Weights of a small transformer language model: width 224, RMSNorm before and after each block.
Each number is 500 + 40 x the weight over its row's rms, rounded and kept within 0 to 999. Layers, rows and columns count from 0. Numbers have three digits each. The size before them is the row's rms in percent of the matrix's.

# layer 6 MLP down (transposed), 768x224, rms 0.0888, rows 334-415, columns 168-223
099:625492465504508454495539391441510452433560487602559485544532498476516515499576507498589577532515494512433565613497500444485525479510490500483493507506507496525481521529
104:514575487541509502534504519507516400528499543558611563523557513387581551544535484495493441505527473456517533484503480462423529547463530485401516512455491483523527580475
098:505456475580501428490557487478556548420535519383533522515539427477505481483542514565446536441489555472486466514469495436483499540481479508510516526513509556454462514468
101:467416470482611637465509490520518519465467490483482475550511436439491568547483510514505464485499508464552482448455542494538575489552476526485479523494471542569516534526
110:474495546476461451481532509529480444557519491471692538436475457510505589482544477516463529473509539542517449524473538534559590547481427519563520467480515531518530529502
100:520532531448516506521516467541453488539449492501460514484536545444485427431512543508557571599537468507483454485525506516462534519558451486459543491499542543530447478512
110:515538529497496445496467512512463512440529571508348494475504477467549522485466536550457499458479508512520487487399550512454524525524480506473493513492471525445452482522
105:525527498512462540535500468465452469498467528459409517512455514497473484528492579487451424479531493505451492434485530506500539532503456474449430602523482380460450462504
098:523511516505486503484556496502557527495466490442462525540547478517497451552446501445513564440485473471466509466479463519410453513506513460514466467449514484543515489489
101:515556525446426528524466535492432530468478549438549452598576538568434551522537507542536504510502557502464493480509487520509554442510457458457512589502570555498438478472
099:541554489454493466506512476427500551476463552458449411549412558500508499495496458550567486430485529547459483503463465481445488491476421508564464440550413466519484539494
108:486502545474564491533447489532517472520565532439593488528542471556475449622470534435499476473501546485499449519486505486561445529524499546495504528491437478457525546429
096:546456457527506503477463482505461500464449489488466606551577484497454516452513447512487459502473548500446501458477510586453457507488545444431458518498470551554513460501
102:457496436475504559494473473497505500480501460493464503544502467485515484504509579560525515491411470508539478562565466568501491422532425559508466481427529562526492520492
096:499511425505466460497477582429595470489455464442521501468506494545472448457538502526505430395500499474538446538551475441543473432467458495475587464517524474511489531503
100:542492466500536520480523405443490424527450487363568465536531478471497518481468478523479517521501447516533429556512414486478456524503587480470493535533515470526492487496
092:460459513530482424455490524481577542475517485511455476399464530500398464499468519526481516500502485487458528517508505489502500487547548476537499507538515499431539505535
101:501557459570487555542437437457553419461492540421525467475460520481424500520522504553434593505500487494443495539460536600578458533526465553456504540503476513465447454512
099:542514433484472526512501497435562553484462496517390490538440451478494586475504523427500521545523533559488580477451494534449445450546553465454506544510521477538499521503
098:506524545523562553505509515549458478424506513435394573492454476479488515408527506507514581540532507516545405544500464510436485476456475438496509526484583500459522541487
105:499548467494376510493462566443527502553452449506415475509497489525486554526540530499498483480482537507503516568522532445456544486477492500499474476477500538472541461487
108:543554488471495474511485522504495501500491476474614664480513493493504482510465468509525515513501542518491419496471548552525436530482491454508487446493493515476526532473
095:488476510536465490581530450437486488564494519487477466487534509524445482523504526534488537514475515527481521488523486450533493532486530448392533540446479528526547469454
111:518479525449508557509496534488472535483472507466603463514528536463471504569489490560546504485446512539513483464485542453471465480539525519450504534497510468495445518477
097:431406520484524519564440446459478547519435517442576458467534508515548564538475482531539499527481505555528466465524558455458501471554538487511507584480518489527561505455
104:465488474584489529508485514478563517435484568496589468433563521432422551480510481534465447483452545475464449506519502483474464491490521477475534458559508466550481494489
106:512506495505562534472531528540423538541451489533486500512597536536425499463482530487532484469421494584482538458471454476541448456471516478563538450482406559553550460491
095:573504520521580507481523502445531488539506526493514520567507462506500564523443482563403534516489538464467465560480439477511510494452524537521521510502477416500536482473
098:481507499540462490514389523474440520524503517510560503485553474443601530385432505447422522527501596516519492470514497488530494552445524501555468471480462507509533479568
096:491546491491463550417438501480477492484489500490450487504549586509454498492605497517476514432470496537486543432551549504562467493509496578449502496525478495445476469510
097:525506434526554495526457585507461490531477479545600523550525541513543584488475518424517482464471482508480541489463481494509540510580518567478530538477521556474570507473
105:583473514513493498514497512490496512521519510508370490518507464510489455601549487490456445514473527476489479453521510491521537515463554510478499454508481515480494474480
098:486455485495522488537469520526513582465515466463462516519442424494487411478482596454504560501479560518505571525464461519482495504490453517496494494482521418446490541469
095:436509473445549532487486533421523496535498495484525428527490489480501435520469487493494538497503376487483542519525495527519497416528511531449463521437426462461476521469
098:581481519499519442469482544555522497481468528449294533499411523506463550541492495507525491478522398581440485559462540521453530503477472557563536479498515477508549544559
102:460506453432513514554421511481418467503545508525434543435543456574504417490455463512545466498492494508463524501432528509474477505483507526533507519439539493449519555491
094:556493470548421520510414489514484507524495570524543493521553518459528514519490501463497439601481481457536479542492469499487492494521486460521554532433554582416554533444
097:512516477502568465432460551533521501547521477441466511517557447531518523465492519573492518487490550469550438528505469417518475463495488559514447494482490521508544526526
098:534471397502521495472523520497543515587504482537448469543433519428518471451518543549557519512501505488477545492507486487519506512542502502425509543566423501470484506520
108:456496493526475612523524533487500553566491456506213488501537507522473551495489510485520505452499501507477447487519471465421500428449531494508490447496533503501507510480
102:582535486513518489501494493500474500499481511454560610476518571460515453493485466503464563490453519483525543492571522484523490501415548494513518403507530510505511448456
092:509404554452506479525528506505541533463466527439546491470522559472521468550485556516536511515475570422500664489430502425431448457524461488525489502538476522393495522444
104:530563489470510469487542518532535541484581500541347458510488520514461512476481499473459486545478560479505451456483495473490549542517517481437486434502534474544522490511
102:535456501512508505517471597542460473503451533471546406527497489476508457589437512554501479534532469532502534515533570453523530430526429532571524494453494467533504563481
099:495517462526419464496471496502516519508505478517331550463500436451504500478482452542552449514565451510501548471482592488504552535489453472535547414537530561493502447528
097:478479421499435443501461463507533409608566516483574529510520514509492568571519539521538507515590537478426447472509490498467512471501464454534474484485511479473465500497
101:543452546494509481548557514498485517493483552522554497513505504515466517528451553487432489514495487498470530419493556524539502483559523449480441538456527451519510430477
108:498490484502538506518503486499496522464484516537618440492498544482514472473500470477479533509519439509512442507481485537446485511487553492503504416502484455525451462516
094:438440543508472505433508591568513470545454427454555493544525489481566492515500569511449451493525512460518434338509537506478495568514459450504520502552530490489455550520
108:444447503484465492508476475477521520489512590438492523572481514486502459518527454459467442584474509500514561391492479549494515478521477477573527552503505491513563501492
098:522500429545407427543501470544492518408432503480502551580559472548453453497462498500508539555532508448501548510456519509489422457529512409488459525532530474505487528467
098:485543521498501484557525470470527481492502513452483535525435474510515452489520463477515433485475486483499441427551504475473491557543519429469486467463508560556544518461
100:425524424490583462456546505495483526513462522541587513526453541484486418557516509462471535503473486534530498454501501510613557483524446472515532535489534489475496455495
098:508447507567550571451552491500520543472466514454474498502509457510475518508463526440477475454583494417538477487466525531464440518512576519558504446514536512493507528565
092:464505461519492412494484398451515490502468483489571533536509438422416551491526519528499483619483529528477491543475461549543538442505527551475513478502563538434500456499
098:518540461510450505586522450504417555524461440516563481542512432522520510508485531498484496492556567424488571482438534547492471532516558413489524494470501539556494462535
098:537501554534600507520551480549523557475504531535472462496532477529533516519514508507502497480573500503451503482520471495534434518543539544467534494576486483418471461461
105:549491519480510489462482507567469476470509507445389553513527446489512493522517471553500477484434466489526493489518452502563501477513523532448448584510513546471506510472
096:511484532532543538438486506485494486512530471513452558510511491450464481499473532510489506473538535521518476505440470481523497598515539428477483475436498497442494468595
096:489486525440515522470463517498551509455498488456447540485424512544497463443486545528486461480526498526504492523515548549529439475490487475472462555445512519566535500509
097:532509525513506482488450497600519514524521523502414452509568529435447458449562438469497471508510445527428477488527614434544512497542497418563464517517507528468477480530
102:501413537581497418407516516491468539481580473469541486472453429517482501498540469526436513523501450445546438466482525519547564501496519483467489531449520446589467496489
098:438535496500495491418474481498458536453536481455488441486474487478491512475518499540506466514550468448547447525480524493534530510515527537465460531533451449546547485449
095:473518536529505467464522568484589453496538490418565520519488495479453554562586433529500460457547511580559491502504524519515506545480485503456523476534543520483394493571
095:532454520536534520505547482453508439442515540497488566524518529493483521477535535477514507480537496531489594436513610476503512505463534527508521532482538516448505439541
105:536381480435466535468508474512464485488487506556280491526562499450467500478485571542593497483496500508481543514529512457413468495489513467538468487554503497499383471483
099:549514482501496470506525507526555527510470483508450447449460534405484559502453498519452498504555496513493497493496502505476502504562574466506487541512442556552541458552
103:494551523470526508506470488512501488502448487525681546496458432526581510509512515442545467509504474490533479484510551549493498521480442405490464573520544543462528520497
098:570477494537527535512505491493480445483486495447509625472491472545490464487482534474515502500505565514413584546463490429562553516500476518466539477501458562408451487532
099:495584434421548482487479549479436481545482525493608490498491499486482488447517452504501546487444550520500495557564502589502474494515493459444519524495493508512491533431
101:544539452545507481493511512523534539523448492444521521501485517500500507477495466510512493474461493519495486477496500531569506516456558502551459462509485494476505504501
111:497442577517493469550453467542522545496528456460581478568515473540509549518461493452394484496476528512445487500560485496518518527466496439535452478480477407473533568498
097:509514492570537515576485513603509498461529439552596550565447546457514503456534475475465529467469466510482483506476463492525484522491527525526533545446565451523484554471
095:547556489493540423465520527492598481533550488539522486528535500469525474552571513532393483522537488501527489495483488529511443501540545467456542499476457452513573505450
094:449528562448540488500450452457600505459556479550441527509515533504565527481485555464527510519409520484439525515494567473474462475474439503503457477524468467514461441492
101:496518544541522498492569478477407438532468481556532502494389563484546458474493546463550456476467426513461537466562495493440502534504585500459522454447433529475530495471
108:454456437499489496580510528561489531498485450440471418552570575483489541462476563481480503541448503475506469497495491433497534514546498462527531541516542507565475540440
102:526486450511515492576537466539448380530544484433365471425523539555473476537494507557513470483482556456437486491503450550514503526558540483543479461470543556479449463450
100:509517497425460493552408474431446503476556582545483521492473513548504600501530561455477507503527477517526470431472475485503505494470488495517524455502535582490479479583
101:479509448525492552636472546450542497519472533482429520491518593525525479511515541509458499435492440504523510504534557482526511571526545536503512502549497490512466517542
095:469437584482467478501431518541503471534436446487433478484517553413476495477477505446435511451577542495566518514527488509502504526484522569498548506438477520462522542548
098:482474489444491487461526472498524481473466488553531523521500519507523457524534490541536473494573524590502578527556510527455510461501548557452489483512507518490555511529
# layer 6 MLP gate, 768x224, rms 0.0884, rows 335-415, columns 168-223
107:524471466495462466491485566570486503523518607514414447458521457441511497541469425488515502529502584496460511492470504550517472564563502474534460547528520549414537469501
104:526480463520450487488519584503473498530518520533556532512591527490405537476470516577520483541465502478445477494525510445506445509447417509525513507589506517436541425499
102:532449483480470506574485469499525497482444455548478481432595509507575541532488528481450483480495552441523438514527496486499537516482458483463492473571519510518483440514
097:555473493470495520513472410525518538476517518564441444493505512473502514518505519509506519455519459491453521481486475512457438413471502546438429497613506447520484496498
099:458476513465476490538519516462517565514492529486484483489510478419460573516577483496571497530441504478443512472581472533523464471531463558558462497476528508470506466396
098:461489552509484468524450436532488544548520507487460532481513555518486536512527529516462497492501467476543532511443488540505486493562501587482432520545473529436431506471
104:519499531548449529521461456530498517510527447443510462483531469479463576506469505514517521542496496585452587466490554553488480502511499501542539472519512502480502453484
101:524509478534472509517480423518501465501494525476492412433480469612379522505432477540549517562394495483531493485515522516480501506512515528388463500508517497445490437427
106:521470511470498507516474493496464555465392536470471541525549519476480462462509490497537459521520510473494492506494536622468504468525572511498485507576550399485500584525
098:533477442503401494542477516482463498467503459560510591469480491539473479481454525434535489543509518472437446564509557522508480523449537495521457532509502534515519474481
101:464531492477505493538512470533534498487451477455517510492483448528525513535518537556519479469481482531567495493481467469431514535422498494491471482462549452512457493449
101:489515547515437437510518548571534455428529509460515449538476487479509441451419552498536493468432449472449531578547500528395453507522520554497498506538561538514481546496
098:502534460533512520523557533480488561492467619461491524539436461518488527537500446470538523511577468528444504506463500457492463500460513482421541492484417385465437435521
100:510519521563501540475460477542445536562460531390421504514503509550467489497558527481582497522505517566513438470571559530458486499476501487433489496497511549552465497483
096:542451481518405573514483542480526443498475488431563524476500449536506466505448544582417465533567490511557492522500491497477492529476512501485565579497464506464476550491
096:495513524501500432546483548471588538511545537543440462501427475477487468533530498528527547451451523508410488473431430500469443462560576541475494566527428424494454538473
102:452508448441461439524498515487481483537470445487554475527533476425534559548478509502498495561409489486519562446490489457491497465469494503551524485542457491572458488472
105:530490524510475561476564466497542507530453526517492514534528524534498487521525522516475530502459441537601495490496488462563482458463492461562593438464538430467517415519
102:459510496537514464554512562504470489510522535469518575522517455514464494492482489537543469463548542500534501529534535591473515561526461474473513598571565500487533501486
099:467505528515490502539470462486489536512502498517576522491536567536491521474480482508430490488563530468427526466503526452385421544550492535469554456553507515529494549535
094:470489505485464525529484478604485540434462565471528568518563529474504486546505552515490521482487469471552484479483551519511485453483402510431495518542494458496443503444
096:474468497464516489499427527466503540470488477554521599441520487410467503451466495442534564560469550450423545557431468539492484557527482519455401505582546530504467494501
096:510497461556494555512487497547475501467533525493430545505544511475465511507500492559486481477477557485472517546496506476511505525519516509418567477540476469498511501449
100:504473462462464480517457539521485527478426469492475486459557402523535459562480523460524489558450506558519523527495514474536533484532513461508496472515590455521559447472
100:516468504502472479454485488556518542512556559544507513509437514507419411552520494485561456418516511482488558538475457395532499536520500527472514490450473479508532516451
105:518454526576510554472525529602506490407438546486599556608499511517484468481530526511460481522503504506488454429492513551509455465446564506448485561545526484556537479499
099:571500517529524524454390461500469442518475525516515506475522513513519488536470476537437493488511513506499479499527470491532526540445604510556476566479445447535490531536
099:544548479456505544606541428520546503489449547481477504470514503510496494557456489551569493504518519528530477510536539509461513447489397429407485520474519450507458467515
099:448526457570487496479444505535480537536546473555559512466483511567512536531437471468482449507435481539475543437493503409491500518466496524491527481495581537439471536502
103:544486514541483441519524473571502501490438433503509521513520539494427493544477481464565444491500536473496468505553519527504570511454466518475502533488562494461564507558
099:520487461487440529455551444490503520482496523548527452525488531575499448453450476539517538576463494514524529576433477452469492533523449492479465561533482499477576455521
101:570452523434472496492576467551500534505533496528492483410501501530496506490533556508501530518443530464550508524545444554507445491510482431454466476580388538531559457508
097:442521469516475490496539521566497506501529524565501515498476538500464545484525524497452511547530500516459465530478469469542458581464463559457544496555525455501540448499
095:507444541481444582510535482479513517538509524478518443496534526489505481511538560388503491582460515555541458464505442444579485406549492489498489574576479495456506484509
101:594535433491481499542411509493494482497499477538471490517491468534503570573507468522476460480514445541515468525432456497509496494501409515463492490487596517504458448519
095:510514504545506555475508494545414481473518514448420494480470471442489473478498460541472461554547491561483504521489461488492493551525573520456462537526528555597524470435
096:514519488526494495510550515502424559484481508578499539424526557457453508514471540562483497509470494508476646536540507494495499495467563513461497497557536451453477500463
098:481469471517455494497537513543507556428567495504497480461562498497449450567520481463507520512467482517497512516472487546492419492446567560508497524545535453528515462538
095:529473498544461549489473500465495387527365530564546486553556510499507520487504502515460501541559536446445483498456562522507620509509508393534456535511538497518507572454
098:502526416497522504505544465508470506544608524514516447520427515575490492455490479553458494526500553483498521513513525502526533442611443510495541500432528414477464513579
093:493512564473516418555511492541575529495506531538479465557402366589506517447471544467501432481400471476465563463401496480490459454540539491508477494523501524445474546529
095:559570505489470531529499472523496530449493560509490506487520508451504521548427500492470573447515549501482501452505564400475556489528475442489457474528482483548525478499
100:560487450445502502464483493539473469457501540468467496519467463469519415489460522494495414555547513505505535560520529470517491444546426511406483521528489432480473510453
098:444497505491488467572427454533492500525449458509516481558470569509528478479524478486519499525527493510471502552421434542484524427485512490484498506468537503503516553471
095:455494519483518511456392478482488474465486567538446533486488455609501439486601512508520518504547478554519551547479545478499494530434530412492565552470500527552470545441
102:562495490591548493582470496560446540483540470520520512469494549516546470509535533522462525626401593500532507491492432512545561559507510519424442460522590555467562451517
101:509527446464495565508485469476466456465452486542497551568555555485487535508497574523497475444499499507495548503484512539474475434507517489512452537538498461551556452439
097:557511519513507473455463512507552505510548530553510478488511530434491582485538485547540499542519524462524509579503495459552525495488466534522472506531510498544494494434
103:505464446528480565537467463514531583531442543494527512541488520539519520535464503497549443496485462611471446572509455515444485563445518467514553494524465484568514526434
097:514482533486482519500446470461469571462520565544493513450545507540564458465521533540541551469462532474565452444548459533497504452523464554504513518486493547466430451475
103:470444534504452490481564486500535469489585477524505555487494503597516460487464538554485438550503588466548430559493494504423567513451500459509485526499457484413441465487
097:504493459547506576493500510478479504538480539372494514446453494536447573483464502477483480510469519454524524440506482511580579529533463406511559492488460496443497491459
095:516533459470490515489458491583447512438455574509528474485522573502516529545475558524502509535507482476498443561504554441504422458475488514501564451585412506503552487452
100:526448492471560567466526552461526469458493485473515515444475604600538420457550493488437451496511478507440483525475467549526458561489491397538510528502438492517501533467
098:508519531547501521555443497555501457533540410497490556463488508508436489470518424481528562466523504542505467466514481439469483507455542512472424477586452491446554572451
105:495511490490452488458501492436525513576390484453468513492519562588488489477464483514485538572492567548481458522453483428436520537506545492489547499478463527550426491477
098:508481481555471535544504485467565471481572527516520479554441574481489547469472532434524448495475536446477507491498475483526488455579570537406485478518494434497463572492
097:546479471517507507512508412500506487482552458560557473494496537484507512520508460502429600448498555523498529593445486485447480475482553525465423508494479506503460536515
097:468509442527460547561515510500489490534519501352502505623477518509504514520492499502549521428489478514507519501482511477507494568490488461477485596496561527498471528499
101:486533537497437506520509526495463577504488484474519517469503446478544553561527584582497487574492572451471512508520459414590520541559564537436476529520565518512487531482
102:499484486542436403459571521439537526560482537442503564490573513499495439572538522530438552484464437503434537507483581476531463484443468436520516527540479448521463519507
097:486484501511423608567507458472516452506495598486483522464477537528529492504552462485573388510500511478469479515505483497518415465502569484513514545505550534503549437466
093:484493415489452517550576554480414510489492512496485505586461442508550518486419560469561482518546445558502484512498496481504477485450548560505496510470517478519508480484
099:440586510506472554551507490462518487577534583464530517604508503442415540560544462487416449562451480432470551492547496421527435543571531461495525503527567505525467503474
096:515553486441482514513548458508500482506478511547511484513509544501508525482474568513521504462503425586459514477456498486495455434473490516500481529531478417444476442481
099:496497559508442495539504488539559478499524474451565437538494529466453476494514506546502516487523455449500443486523480534549492463581476446517473516470471560565477536583
097:614459466494469496506518422465509461493458555485461546539481581543477536488418582497477472432490526517556529460540465427471512519521534472513453457448498524404521505468
099:499532527517521564514513531471530521543411483490511591480509538528453523522489539496556484511549521500511550469433498477525599453493540504421523460564552475468464430546
097:520496454510530479405545450511493548521408503483494509542528469528487470464581494538478536496481519433454511486495514468570407525465543556449431527579488465553498479556
096:459435516487539559541476524489465483604442520490525551431562569520529507458444457501566450555493514450482582438483583468485423552613557497464524499519488484471462520518
102:475486561496434590512464465490485496472533570505496514472519509546518480593525526540560487455553517503442564529523461432494533448508471461488493508508432560442533445449
103:495461528478483466472522528472517555504534535506575457484500445573503487517562457526510531480520534524502537460490509551491456496507481572528482436486498492485489476558
102:441546507521473512542623580460535531522472585499480459491444484586385441549437575513491424548504492491412546525431520533426513502493490512556526569483468449431522493456
097:541480579528396478463550509527572548464480523498590473411451471562498481592391471546482436543441529491539558483473489432516464572537478428450436504511497498513462521554
104:513536475480433583576517503574507472426502517388490560473551534533518497564484504485515536599528524533408443523512456552560529409505505526475521518494528494404444440430
111:440472477500531532529541440529494494546488530522437545456524524503433416531451546539462458474474543456496439543540481508558518510512503528461485518476540502425476474449
102:538489422512486550536471426497384610417496517494472544574471502478494451566461516461547461538486485512532469559501523492468512447489531487446529461482558561543499493566
108:524538574511509487460564553571542466500517533462542503513562442538560503510412505530511492458550519495525441513469512528517484518542524490445489485523507505485476498495
102:522560503510489489586541514507502493461565540571494482557506545487468531492515477469507501503448496480461500498506527457547507479536508551524539533477506460532481536518
100:482457501473488535553480520508528502490527506550543530498422437477435561480475477448531498525479465451587485475439501594469460494480559542455449477460546472523460548463
099:481521549477465509552475485532472434463494439489484501551446536535538507535502439542463555448513563480481528485499489509500523487515465563472486504496518557479494561523
# layer 6 MLP up, 768x224, rms 0.0893, rows 335-415, columns 168-223
106:478462509522457487590501587603526468495569479547490490470570503576568536491588443513532488550511490526548483466578485499502487547478477469413504500528534474563473458519
100:584510445502499475587445472543511526497514541508503501535492530487479466502469543536543438487586510514506490582495486402493426491507484425455458538442477517490506485548
103:510493493476509468539429479609487495400479515470491523505565461369545459507509471529556477588483488530514459469465479441505434472529520557510525463492478534544534498531
108:533550536580510504490525465467501500548540438508463495481521457473522554488560461449474487444509480486530421465444480545503512464438538573558448480513463461484536506563
103:516432518556546520527492497534580470514469498494470485543474509520496479520426465527489434462518524577443545554434511463481536476524496439505434447497535491532481551510
095:478482512512555449539451537487494466507547564553501523521471524492491523457506482452437536469538478439490569395517553599499532510546611467510454542469503483489498442468
103:524539426475458568542500541491487455521546454500442453480547537469521457497517463495545511490468493587508428519514474512527460490481449542484492531505535537546490461494
099:521584451473519382536409507530541487508500470547573535504446500507511441481549519460434532459513438534524477567459539486458448539459464531554474528521475443497490575525
103:475529509454567504491575453427479570476492504489506488565522613424498428466524522505597525522500455501449479498511555482433515514516384560502507535509432454509453493525
097:519550563490468467448442521528530480589380488462524489498523448508529512524550503539478547519530591489542472463496445542573555529481532495482544494542483547472522521545
107:455518527558515522456480464514475453522535448546436494514520494530462550515486451507461523491537548483504442600521466499512484537433497461466489529535525483471424504500
099:492522545493527498510382491533515562508507393597566412496449524525481416519434568533450453490493578454492480470524442542581529513554486525518445480490499488487498488588
104:431538452490523527510469464509519500525456469486581458497525443421521495451502514518503571459441459504539459435461491576524497531546449539557465480498474484583427527532
097:524489451460421475451456473458526564446487510507540564471613453545505437556477562507492491501444514557503495487438504533534549511531446527455520500440443490490558482530
100:497487502465524548457466499466424508519530456455547517546531435554474444537560526473432492526442507464458578478513464528554512447545489435522496528489455476556413468457
093:534501499413491482452540531489482485468429485490497549504586507475487498502523412441482537529491504532496482586463505530458519467535478518493448521485498491509388534541
100:473461491502461528511582562459531438439452501488538462477525530439510516466523555459527521509469432525510580542505485463549500465510505486533525509468514533508531524513
103:494490513515509511542565515506457528545520543495494512472554484457535502545554511563527491578494462530510406538562533501525445408560597541527610498477433523461497464485
102:453489495486543525568554527492543471524502491477538505521516477554524571495501513453509450566478501527502577502527471503416517595468452411509586485494544537485540597557
104:437483501425493521527515562542485526543493463511493455485498440562513469479517550506448520566478468400481502500563512554445459539507509493474528421529554470481532544482
109:533464489495495499500481494502446526515534507496536560503541494510511472510516473469469450457553437491563525487499493488468492532528417537483469514506472511484568515494
095:516518470538474502457426486456517404525465509492454509522518420456510590516434459533478510538593486524529516568597451538497421500482532490532457516483545564521515529551
098:466485527570520490475542563481526520514462464467487539476476530519498451544489541522507500505496526535521541450514379496505477489612534485521463437492493508458490555518
095:539485451512511538479554455491514579492483484521520481612597493531434521557455526463468459561490497478506453553488456473513468530532452536476551478515486545480465401557
099:494433529494513505479497492541469545515491469499523553464547471503525497527456495538435501508488452539418479490575506564464496472482480498502481472551469565532487513521
107:480488447506474500510576524472530547525559502413488545347495464464451439513592492566545552539477538471500502517447497513439514521468463500501544542562463489463461467516
097:525485491562488550498473481621561441482495537528533497480537525552458485534530556521515492427483489515485496454464489489495457497496497498533511593510455548511517492550
102:471494489450503510445402494496465479466553401497554485511497504492531459502454460478500500494540510498521556438542528504599455451536504480514496541455495511576531467396
098:491571530533483561444450580534494582501500486496546415480548498543458561484485479483472529589454506423421540437460549459610449466508503456444587542529438520541471528488
102:505516441430502482572448515549521513521508545527512581505558459455497502502442532499499520531400490479452580428539537606580464435532572508509459511536579564402560544457
093:587504482505569514500490416543553536546525538464475456452493510505487445475449575517502517491498519452451507455489550454491495489503529479548566512448537454552549490508
097:548529452539491511519481484580469515469539485580497449450537426547409472505465539507468568538479506529510455455505436516521500476451550475528441479506498520473493483397
096:431375570420408511481513528488504597561500453429502572551519468530516555479470509483551484567492595507523449450527474408520503491495481399488508494504444596463482458541
097:474560508484527519500448558431410511478554551481469555526442502478472501528538419543546436512517521488462513538523542547549483484523478529533538430508608473456455524490
106:511540509552552514512507578515560494594426409522480474461480447491510498548478472562503493475491576544551483443522534537496492545470517452478408473519497504543504447553
095:542455530465557631512483459549440574461564513490487424472436606537472538475486535478486505510462513539517535537476472528473548549473491524509528471472471497506490472472
103:473496511572541417428496541487433510551537490505489561467508496477535514534559503548423499494483578493493538539516505534578504510411559547588565471500513480483576481535
101:528500495568497485503485539433499505511546504513477509555470487469461492530523480498444465523469494514466586534505484496448557523540468470485522421549494530545553534522
093:485489470493522581522479451446480515498510499457416466508529547524508434476510547524468516469548506494535555506475412565487490582507436535561546482505507548564545514429
097:513502475510468537512509539480522480519483398493482376594418508512483466564391415623543512492498513507515460431511536454517460451509470536453485428426522522540495500587
095:475532466520522573490426599473458504512568475570535454432484557492472475492572492476447575575469507505538390446518492532514531520539547505536562549495491447493505513425
099:581507472598481500477498549487496488519480464438490500513519498479516529489530422513495505528492540596550493526556459495526533462568514499501517549452483442450488535524
097:449491452511433472499528516427478506485559474500446475477551474457562433517527465496442478460461484403439486491481511548476486549529466630565497503543446496489472498509
096:437470509464487479536428441524461509469498484557539552519536486455522498483536546397504523439489463564473530452492465475459501477569546484505511432500492500481571485455
095:506577501572550531461503448536483477516437515564439461519544516499534421473534507452538573526450501437499527520567440472461432476480513497428500525495474484549470531473
093:571526529511501516569537495465550553490511469512510455515544515464472411463650441528497543477455514458465503501380591529429424560482449484552466517461461485498448507504
108:471510521439516411520485552597464549489523466443542513463459483495514465589485484472511477465476486539459510439519540458472475557455464485488511505454541520443448525449
093:473538518435483484488527503441504536522477502543459490458496530437498492543480517531571505507432464472489476536484552492504486557415563527469525497527503461542464440482
109:567478495414465411461444522527522475504528523443523448511510516495573467510423476545559519457429486497545486589490512479516480504455501523516479507520504409472544477466
099:513474463525501483564538432488504603479497516433492478501487466487499433416529492498492468498554490434568496505522554453534470454469475525516472491548505471462517496521
098:493446456547499590454451507538441488506506476522498510511485509451540561465452532529502514507509451534512545555450516529515535569426541487586474476447497456498464431515
094:424455553414535534526497503473546500484436450507530458551521474435486444533469494504484542514529510516539526505493532528503482515521488471534460465521468507414519550497
097:553418535484498458469525561483524482412510546495574444488519446468521418522509421491474509505521540455463457557523499540502459500525491454541454495483493515462511448453
097:476501544525525590525486587412519504441543453502444456487523499548506372508471434440508503473489567458480523566507514506494499565547466496512515454426582531562453515528
100:469468485569452534507461466438500490476537498535464530473496515512499484532535548507591517532534570545527546461455509542413546447423560528509530478477553493468452590484
098:511534423492467487497433526505544502482570434556443489461471516490468517471571511491478560492423518488525431471547491494484495561534494530529491441535486466503554554511
101:447489482487580494466488568530467552513395514554417505467504536437497520529489506475527494425457447527481551469509465512551476497500507533525481486475528529506562419508
096:551493548613459481455452491474538513464530505605416438511482498491472466520561502490394479447470502432495589525441444459512409524467431479459594398497466531539513525538
103:522499435535459552482485553479506551517537469469557526549537515453526627517495469525493507539475490493511452491505495442517520504445449535540594460492513512464473495511
097:496554493523565518536561451541508517494579539486553506545466517454518393509539449472500529524494517509480491488441489489465535485525459501471500544430495537519535449521
102:595494437478452481556488496518480464493409528509448439549516581506542526497539497487510476541448486488547552520498476445523468532490433471465463514426452457502508511534
093:511470500568488507475515496547528503500493501533442464449471477519533429515418469485485479539495417462549459448506447523482453400509520549499494481516521515504508453594
092:498480537556502543527560490514494589554512440560492490598484495592471441422514553491424508580487505479516531471535540518476484488456463518462510521546512532527460433480
095:455545441451451560446513517503553526585517534474458520531429433513490524389474498462437469539486479468535441505518527507512453494448618521475538429490456450545527459586
101:453419500531494483491469498487488528476545574488420545503489503431491493535480412498501456469458542467528496522537505465502432469484583466492557469566487580516510511496
101:485435491494423485443506516456467505480476406420521534520525462525568520504481503456474519499564465492513512542512531439434536555516527467503485519553476532566430501502
098:460439480495458545438509473569586511525517458484424501565504573513569531512469483512480475489572556484374403501527461426486493523446506428449489488467564512470438487566
103:512510550471462518474494503503438512498523441454550484447519469551522487445446416450517490482546507494507462397506556460440561521540424515541508451553512518547469524524
098:509546550456556477492516536474442486499506514548364505486552470536526441535541490541513520532486482452502443468474517559506545600507489455552537511520503522475563474496
101:502515498457543564527521493526492491488469489484479506561434573498498530539515484471493527487433475529567541489469445470456502579536564525435538448489501504486469558472
108:519485504498480561484611552573470401573496498508551542467488494411481424516519535527506512439441457520499478502587494513569570579512504463499507450457527485512511509482
100:415475462538537477467488466489484469526489483476454496531509467552546416453462539556439536529520474477550501469491511549467476517458458482480499463514380512482482459511
097:460509515511554515477511495471509507470411489527459508502438500432504444530456546494492499567443394493504561474474492482462453536517477467475517533527477524573500558500
093:456503546448490475462570512486493417476522532525491559493528506581540457561492486537481489503497530418615480465518507510463491495499385584546416504481532449540433442496
101:528515461515477552497486448457465472488494559490509548588463589527495460572493584630510477447476488485555590451543596474482451567549503442521544544491525469489525554522
108:500503483523522495512491486516476550507510498506487531494517555494463541466546511499484536474550500511481473451545483466481508558563569499484515521506530422565545549482
102:444551459389556553522448599439444479501508473491570553513498514512497503416491503553419587510530532491501528503493550540516512547536571504500469439515566565526513508554
103:547542489526442532475480471490584457576447510477573512472437458539471411473476468513436468432522505516510478479455481525480498485434462465489401511525494465460461507537
101:454480449489468484547464485399514519489499494526545564536498490463517450508552535450537579468456459459467536493519602537533449473531469508443478546538602543480608492479
097:493538460502506519436545539470475468541495477540472488536399465464518545568463520491485478526479526470579524445541519475463482506515482573472523532528471479461477508568
097:552486461458488512502452546495478491491439444563514444519514481443383434416543525477545486537532509514430540448493541494513588503521498488483500555443502427470480473535